{"n_layer": 14, "d_model": 96, "n_head": 3, "n_kv_head": 3, "head_dim": 32, "d_mlp": 768, "vocab_size": 7156, "activation": "tanh_gelu", "norm": "rmsnorm", "norm_place": "pre", "norm_eps": 1e-06, "positions": "rope", "rope_base": 1020.0, "rope_fraction": 0.5, "qk_norm": false, "attn_scale": 0.177, "bias": "none", "tie_embeddings": true, "parallel_block": false, "extras": ["attention sinks", "value embeddings", "learned residual scales"], "init": "normal", "init_std_qkv": 0.0537, "init_std_o": 0.0537, "init_std_up": 0.0537, "init_std_down": 0.019, "optimizer": "muon_variant", "lr": 0.00834, "lr_mult_o": 3.0, "lr_mult_down": 2.0, "beta1": 0.95, "lr_head": 0.0093, "grad_clip": 1.0, "warmup_steps": 200, "schedule": "cos", "final_lr_fraction": 0.0, "batch_tokens": 32768, "seq_len": 256, "doc_mask": true, "train_tokens": 231000000, "steps": 7050, "dataset": "wikipedia_en"}
Each number is 128 + 32 x the weight over its row's rms, rounded and kept within 0 to 255. Layers, rows and columns count from 0. The size above them is the row's rms in percent of the matrix's.

# layer 7 MLP down (transposed), 768x96, rms 0.0643, rows 21-52, columns 0-47
size [ 99 106 101 104  92 137  86 103 101 106  96  96 109  90 118  89 102  84 112  99  62 115  99 101 100  79  89 110  78  81  94  98]
[[164 153 175 164 208 107 130 131  83 158 111 186 123 105 135 144  81 133 159 126 112 101  82 106  91 145 171  85 134 166 161 149 100 124 172 159  98 168  46  94 120 147 146 107 150 100 153  69]
 [ 66  56 119 110  90 127 142  91  93 143 159 124 112 109 123  86 157 128 114  96  98  72 150 106 101 115 147 124  86 125  97  97 122 160 111 136 162 150 156 100 144 139  83 131 122 108 135 101]
 [ 92  89 143 122 126 108 213  87 145 101 202 140 127 106 125 137 141  53 113 127  55 121 100 129 125 154 152 115 173 149 131 144 174 122 137 130 101 148 135 210 137 130 109 164 155 169  77  81]
 [132  87  93 154 100  98 105  99 161 115 170 142 150 131 121 115 153  76 181 134 170 129 114 126 115 164  60 115  68  96  91 137 148 105 111 149 105 137 126 143  96 154 110 198  90 132 152 102]
 [149 119 122  63 138 196 145 181 144 131 171 133 156  94  99 104 118  91  90 149 143 133 160 118 117  81 100  74  55 120  96 119 127 159 122 137 147 172 172 126 173 137  78 127 114 123 178 166]
 [114 158 103 107 140 135 161 126 113  53 132 137 146 113 123  78 149 185  50 144 115 162  93  74 112  97 133 126 147 105  83  77 160 149 117 144 129 119 182 131 237 149 102 134 118 158 172 154]
 [137 124 160 119  79 148 122 131  99 125 133 117  81  92 134 119 135 138 160 140 135 128 178 119 122  94  97 167 110 111 124 121 130  97 112  71 121 129  60 156 132 124 160 157  56 128 109 117]
 [155  99  99 142 130 193 118 117 102 116 150 157  83 119 106  71  89 172  99 145 143  86  78 165 110 143 145 139 150 106 124  95 116 174 138 112 141 173 109 131 121  75 174 143 186 101  83 106]
 [165 150  95 117  90 143  79 119 124 103  94  90 109 107 145  73 152 113 100 106 148  72 156 171 140 124  78 132 123 160 111 141  90 153 145 148  95 118 130 132 118 126 155 168 128 220 161 197]
 [148 125 128 175  61  98 139 161 132 110 114 154 111  80 107 152  96 175 112 172 120  89 118 131 134  72 150 130 170 139 120 144  97 173  83 159 144 165 180 128 127 109  99 133 104  89 131 150]
 [ 60 130 132  89 106 168 112 101 138 135 137 132 124 124 120  84 142 166  83 132  99  78 137 162 119 130  71  91 102 104 160 166  99 158 146  91 114 149 153 160 113  88  32 120 158 101 149 133]
 [138 156 173  92 147  82 142  97 127 119 145 122 138  91  96 104 123 174 123 123 151 144 131 124  36 100 180 127 120 122 139 115 107 107 190 103 209 173 124 113 145  60 127 123 116 134 157  70]
 [148 170 158 198 159  87 167 139  98  95 163 111 135 170  66 143 113 170 154 119 100 145 162  89 149 120 119 119  78 117 132  87 112  92 126 154 137 168 147 108 142 117 117 114 105 163 131 191]
 [125 111 176 118 130 166 167  83 129 118  76 130 135  85 154 126 132 128  99 110  93 153 146 107 186 135  44  80  92 139  93 157  91 126 127 150 138 207  54  97 151 107 142  64  84 138 110 106]
 [160 124  97 141 169 141 152  69 132  97 171 116 165  35 141 126 190  46 103 138 112 159 105 130 144 189 145 139 134 106 169 118 146  97 135 156 103 113 179 148 138 137 149  88 172 124  76 119]
 [150 141 161 112 134 160 150 109 190  96 104 125  88  97  99 138 112 128 143 122 140  98 122 153 190 125 155 156 174 110  58 111 189 133 154 111 133 116 113 130  49 129 169 174  22 112 105 124]
 [ 73  94 134 122 104 108 122 142 162 103 147 179  59 129 124  89  49 113 145 158 169 137 153 170  95 143  55 183 102 165 134 155 165 138 160 140  68  96 123 139 105 188 122 122 133 125 119 104]
 [143 172  84 109  93  90 151 116 165 108  70 152 128 122 186 171 113 137 133 118  94 133 144 219 145 133  59 134 102  70 140 195 157 183 137 108 101 100 126 163 146 131 142  74  81 108 128  95]
 [153 169  87 158 121 135 125 167 105 133 159 171 196 186  99 150 134 158 186 107 123 218 149 140 143 126  79 180 137 101 115  91 116 142 124  99 135 230  65 144 134 131 115 115 110 115 180 148]
 [150 128 121 100 170 103 156 120 204 137 177 153 112 118 165 119 123  82 175 104 197 161 167  80 136 150 112 109 151 140 147 123  82 139 124 127  90 106 163 138  94  94 156 122 104 107 124  75]
 [ 98 111 116 115  95 155 171 144 122 139 126 119  69  94 139 127  63 135 142  64  99 181 175  66 168 163  83  92 124 160  62 140 130 141 154 146 184 146 107 136 145 101  89 160  94 132 126 117]
 [178 127 118 199 147 133  80  95 154 110 126 135 100 107 175 111 183 101  58 104 152 129 193  99  98 120 122 141 123 117  93 160 128 150 154 146 161 154 148 139 159 118 119 162 169 157 111 103]
 [107 137 156 159  90  85 148 160 184  33 144 105 181 123 189 115  97 104 158 101 144 111  85 117 172 159 125 128 151 169 132 147 129 127 143 131 165 100 117 193 123  51 107 187  99 161 162  89]
 [ 79 103 135 155 123 162 144 108  63 141  93 153  85 152 127 146 189 146 123 151 142 135 169  73 164 150 107 162 151 125 124 143  72  77 136 108 149 105  74 216 169 104 141 143 108 110  81 171]
 [140 103 125 145 169 138  40 124  93 122  82 143 127 148 114  90 110  93 130 147 150 132  78 109 134 102 161 110 132 173 168 141 162  92 120 104 104  96  74 104  96 121 105 118 130  83 114 116]
 [135  95  39  97 118 118 115 155  74 141 121  98 109 170 112 131 126 167  85 106 118  87 196 107 132 117 100 165  76 111 176 128 114 150 145  97 130  65 102 140  97  70 143 135 128 134 105 175]
 [154  96 167 112 121 105 108 135 141  83 119 118 129  77 118 116 166  94 137 126 111 105 110 101 149 121  60 105  83 113 112 153 117  97  73 117 122 121 114 157 114 167 125 144 175 102 171 120]
 [ 80  77 119  71 120 114  84 141 114 142 188 109 122 155  93 189 167  95 196 129  95 133 169 133  89 126 163 129 135 140 124 126 162 148 122 156 179 119  95 206  54 132 170 126  95  96  98 199]
 [163  85  88 157 126 164 199  98 201 159 120 149 108 120 107  94  93 139 119 140  82 135 138 150 146 125 133 156 191 161 124 115  99 155 113 131 125 157 151 202 106 129 137 176 122 109 120  93]
 [149  87 142 144 143 137 156 170 122 118 129 136 184 116  92 112 153 183  93 156  87 144 171 138 164 141 162 155 106 114 131 108 132 114 131 124 176 126 101 183  90  92 119 143  94 148  88 123]
 [ 67 179 161 150 118 102 121 125 109 122 146 141  82 129 123 169  66  63 168  89 120  66 182 146 123  83 118 130 111 169  87 136 112 138 133 180  47 152 144 126 132 133 133 102 157 133 105 125]
 [ 89 167 135 150 130 195 167  97 131 147 153 172 133 114 108 158 100 116 117  87 142 101 163 182 113  87  60 117 138 129 116  81 147 103 152 118  52 153 138 193 157 134 148 143  89 181 102 113]]
# layer 7 MLP up, 768x96, rms 0.259, rows 22-53, columns 0-47
size [102 104  91  89 125  92  94 101 108  88 105 100  91 114  88 100  94 110 102  85 110 103  89  98  88  86 114  87  96 105  97 104]
[[ 98 132 106 194  82 146 152 178  78 120 143 136 143 161 124  98 100 130 112  72 138 144  97 164 126 158 149 120 109  97 153 104 117 108  77 171  79 102 216 180 102 122  46 136 217  84  66 133]
 [131 171  50 122 177 176 143  68 126  82 186 111  97 108 148 135 124  85 156 133 175 122 147 160  30 111 165 106  65 109 169 141 185  82  91 171  85 127 105 102  81 142 175 138 103 129 121 161]
 [156 116 144 127 120 126 133 140  99 130 114  72 148 111 139 127 132  92 101  97 144 101 105 117 146 124 138 143 143 183 147 136 140 140 114  79 168 101 112 165 143 122 149 124 139 171  84 141]
 [110 135 160 140 143  94 159 135 144 119  91 130 134 140 106 163 110 132  85  81 181  44   0 161 107 181 130 152 125 102  82 108 161 140 155 125 139 130 141  88 104 135 122  87 144 132 159 132]
 [131 135 128 100 124 168  54 130 118  72  98 170  73 137 116  98 123 162 134 157 101 129 159  84 103 113 185  91 140 122 125  46 113 117 136 136 150 139 105  67 168 140 157 121 134 189 160 122]
 [129 146 112 118 201  94 117 146 127 120  68  96 123 128 149 106  90 194  92  65 115 129 126 130 112  92  91 157 162 141 101 146 153 174 135 102 121 139 121 149 145 163 111 110 169 140 133  81]
 [136 106 139  74  40 149 126 103 133 161 118 123 107 156 147 137 147 184  96 126 140 154  81 137  84 136  98 109 120 164  75 147  97 128 131 137  55 118 192 140 121 124 151  90 138 176 133 178]
 [ 69  99 213 159 141  88 102 125 128 147 183 119 112 122  74 149 158  99 150  60 124 152 133 113 129 104 214 136 140  90 136 155 169  69  81 174 130 138 175 139 158 156 130  97 142 112  83 152]
 [204 126 108 119 138 131 144  76 101 126  97 162 150 126 130 118 163 131 123  68 134 122 110 136 159 139 102 134 126 143 161 164 125  35 164  95 116 163 124 102 122  79 165 123 141 111 136  84]
 [ 69 107 151 104 158 146 116  97 135 136 119 113  76 116 121 135 132 112 106  84 187 128 109 125  55  95 145 142 119 101 146 123 183 101 127 163 111 136  68 123 120 183  78 145 145 123 104  82]
 [110 127 149 139 159 140  97 141  97 126 128 163 137 123 129 132 114 151 163 139  96 128  90 108  78 127 131 126  51  82 163 133 139 134 130 112 137 170 154 121  90 120  61 187 138 163 121  81]
 [144 141 160 121 155 153 181 187 127 146 159 145 142 118 173 128 133 112  86 101 147 122  78  73 117 138 133  84 144 158 158 141  94 142 121 154  82 198 120 155 114 125 124 136  85  77 187 130]
 [161 146 158 124 138 100  93 136 102 134  83 142 115 248 111 108 122  87 163 132 103  87  96 197 139 152 138 128 134 111 138 158 156 125 138 114 136  41 161 181 124 154 114 127 184 120 120 156]
 [ 90 105 122 126 193 127 139 158 115 101 143 190 145 143 134 122 113 108 120 126 112 164 142  98  73 144 179 134 173 143 135 127 120  68 147 112 142 138 120 137 188 130 147 154 130 160 112  82]
 [124  89 158 111 124 112 148 157 144 131 181 183 133 114  84 149 150 162 162 134 134 172 128 125 119 104  81 102 141 144 160 133 115 145 110 111  50 146 192  96 174 135  69 148 180 158 139 106]
 [178 112 101  66 112  99 109  92 126  71 127 143  85 118 113 126  99 157 176 159 170 156  88 113 100 127 137 110 150 117 153  90 156 161  16 131 148 118 103 160  72 120 116 129 148 128 105  80]
 [ 95 174 112 159 173  94 154  54 125 101  76 126  69 232 184 107 118 120  90 150 105  71 138  97 148 121 119 105 121  78 128 171 126  88 159 156 124 152 159 113 142 129  54 138 120 114 140 129]
 [185 134 112 105  70 117 103 181 128 139 126 100 124 147 133 113 140 225 120 125  75 109 179 189  69 144  69  88 101 128 121 124 118 100 106 163  96 144 122 174 134  86 106 139 151 100 149 186]
 [135 137 136 131 156  86 143  80 142 203 118 133 106 143 117 112  98 118  95 146 128 112  62 123 180 136  72 139 102  61 137  90 154 105 136 138  91 117 130 102  60 157 152  98 119 159 200 149]
 [136  89  97  92 136  95 140 151 103 121 115  67 150 146  78 119 101 107 162 107 186 112 103  97 128 162 101 109 117 129 143 128 110 132 155 114 110  91 116  90 160 132 118 142 182 113 150 142]
 [131 163 138 139 107 139  52 117 193 124 105 125 145 166 109 194 104 131 129  89 179 144 123 134  97  97 176  85  94 173 149 146 178 109 159 146  66  82 155 172 130 110 109 145  90 141 117 108]
 [151  79 135 126 106 122 135 197 168 134 136 125 127 163  63  97 211 112 156  92 115  44 143 101 115 120 131 148 110 132 122 160 120 114 144 107 177 146 130 130 140 122 118 142  91 125  91  77]
 [127 123  85 131 177 109 105  78 114 178 175 179 169  94 116 138 131  61 111 108 101 158 113 162  87  47 147 136 151 112 135 141 114  80 151 141  78 114 138 141 158 156 162 125 144 126 197 102]
 [ 93 166 146 105 120 129 109 128 124  79 133 164 126 134 108 159  64 160  83 148 132 100  69 117 100 130 161 194 154  77 178 125 142 129  90 120 105  76 107 120 119 149  66 120 172 159 119  93]
 [178 111  86  84 183 111 139 110 106  86  74 193 110 174 116 113 112 168  75 111 116 144 132 117 119 159  48 160 142 162 116 126 137  87 135 103 146 133 136  95 103 139 118 122  86 155 162 170]
 [164  96  89  70 138 205  93  88  99 159 122 118 127 117 119 188 194  90 155 101 162 123  99  95 119 125 104 104 114 160 125 139 160 103 177 128  97 114 170 101 150 213 109 169  95 130 163 115]
 [185  71 129  78 147  92 152 120  86 117 115 115 137 118 127 126 144 104 138 115 160 115  54 118 139 156 102 164 112 123 144 137 160 157 137 108 153 137  69 109 155 117 111  64  99 114 106 160]
 [101 150 181 160 110 150 156 173  82 101 117 130 131 154 118 176 126 139  93 151 116  46 105  88 110 140 143 146 121 172 117  80 109 118  89 158  86 105 133 108 105 122 111 141 117 185 139 133]
 [126 108 125  91 174 135 146 109  69  98 100 117  98 148  97 128 124 128 109 127 127  96  98 105 145 178 161 160 115 167 164 126 146 123 112 140 130 159  87 140 128 163 114 124 125 126  84  97]
 [120 121 197  80  95 137 126 116 160  85  84 137 132 188 162 140 104 172 117 141 151 147 159 103  79  98 155 153 153 127 123 160 140 119 131 156 171 126  88 115 200 144 149 163 130 141  99 117]
 [141 118 122 123 125 153  94 149 157 141 120 150 106 123 127 166 128 117 151 171  75 174 162 121 108 150 108 146 134  78 195 126 128 108 107 156 150 205 157 105  72  79 210 112 148 157 175 187]
 [112 147 121 126 169  95 174  75  78  96 106 159 134 102 105  87 135 113 154 139 115 119 144 170 110 204 135  87 119 116 129 158 133 132  82  92 106 148 100 143 190  98 141 174 147 130 138 115]]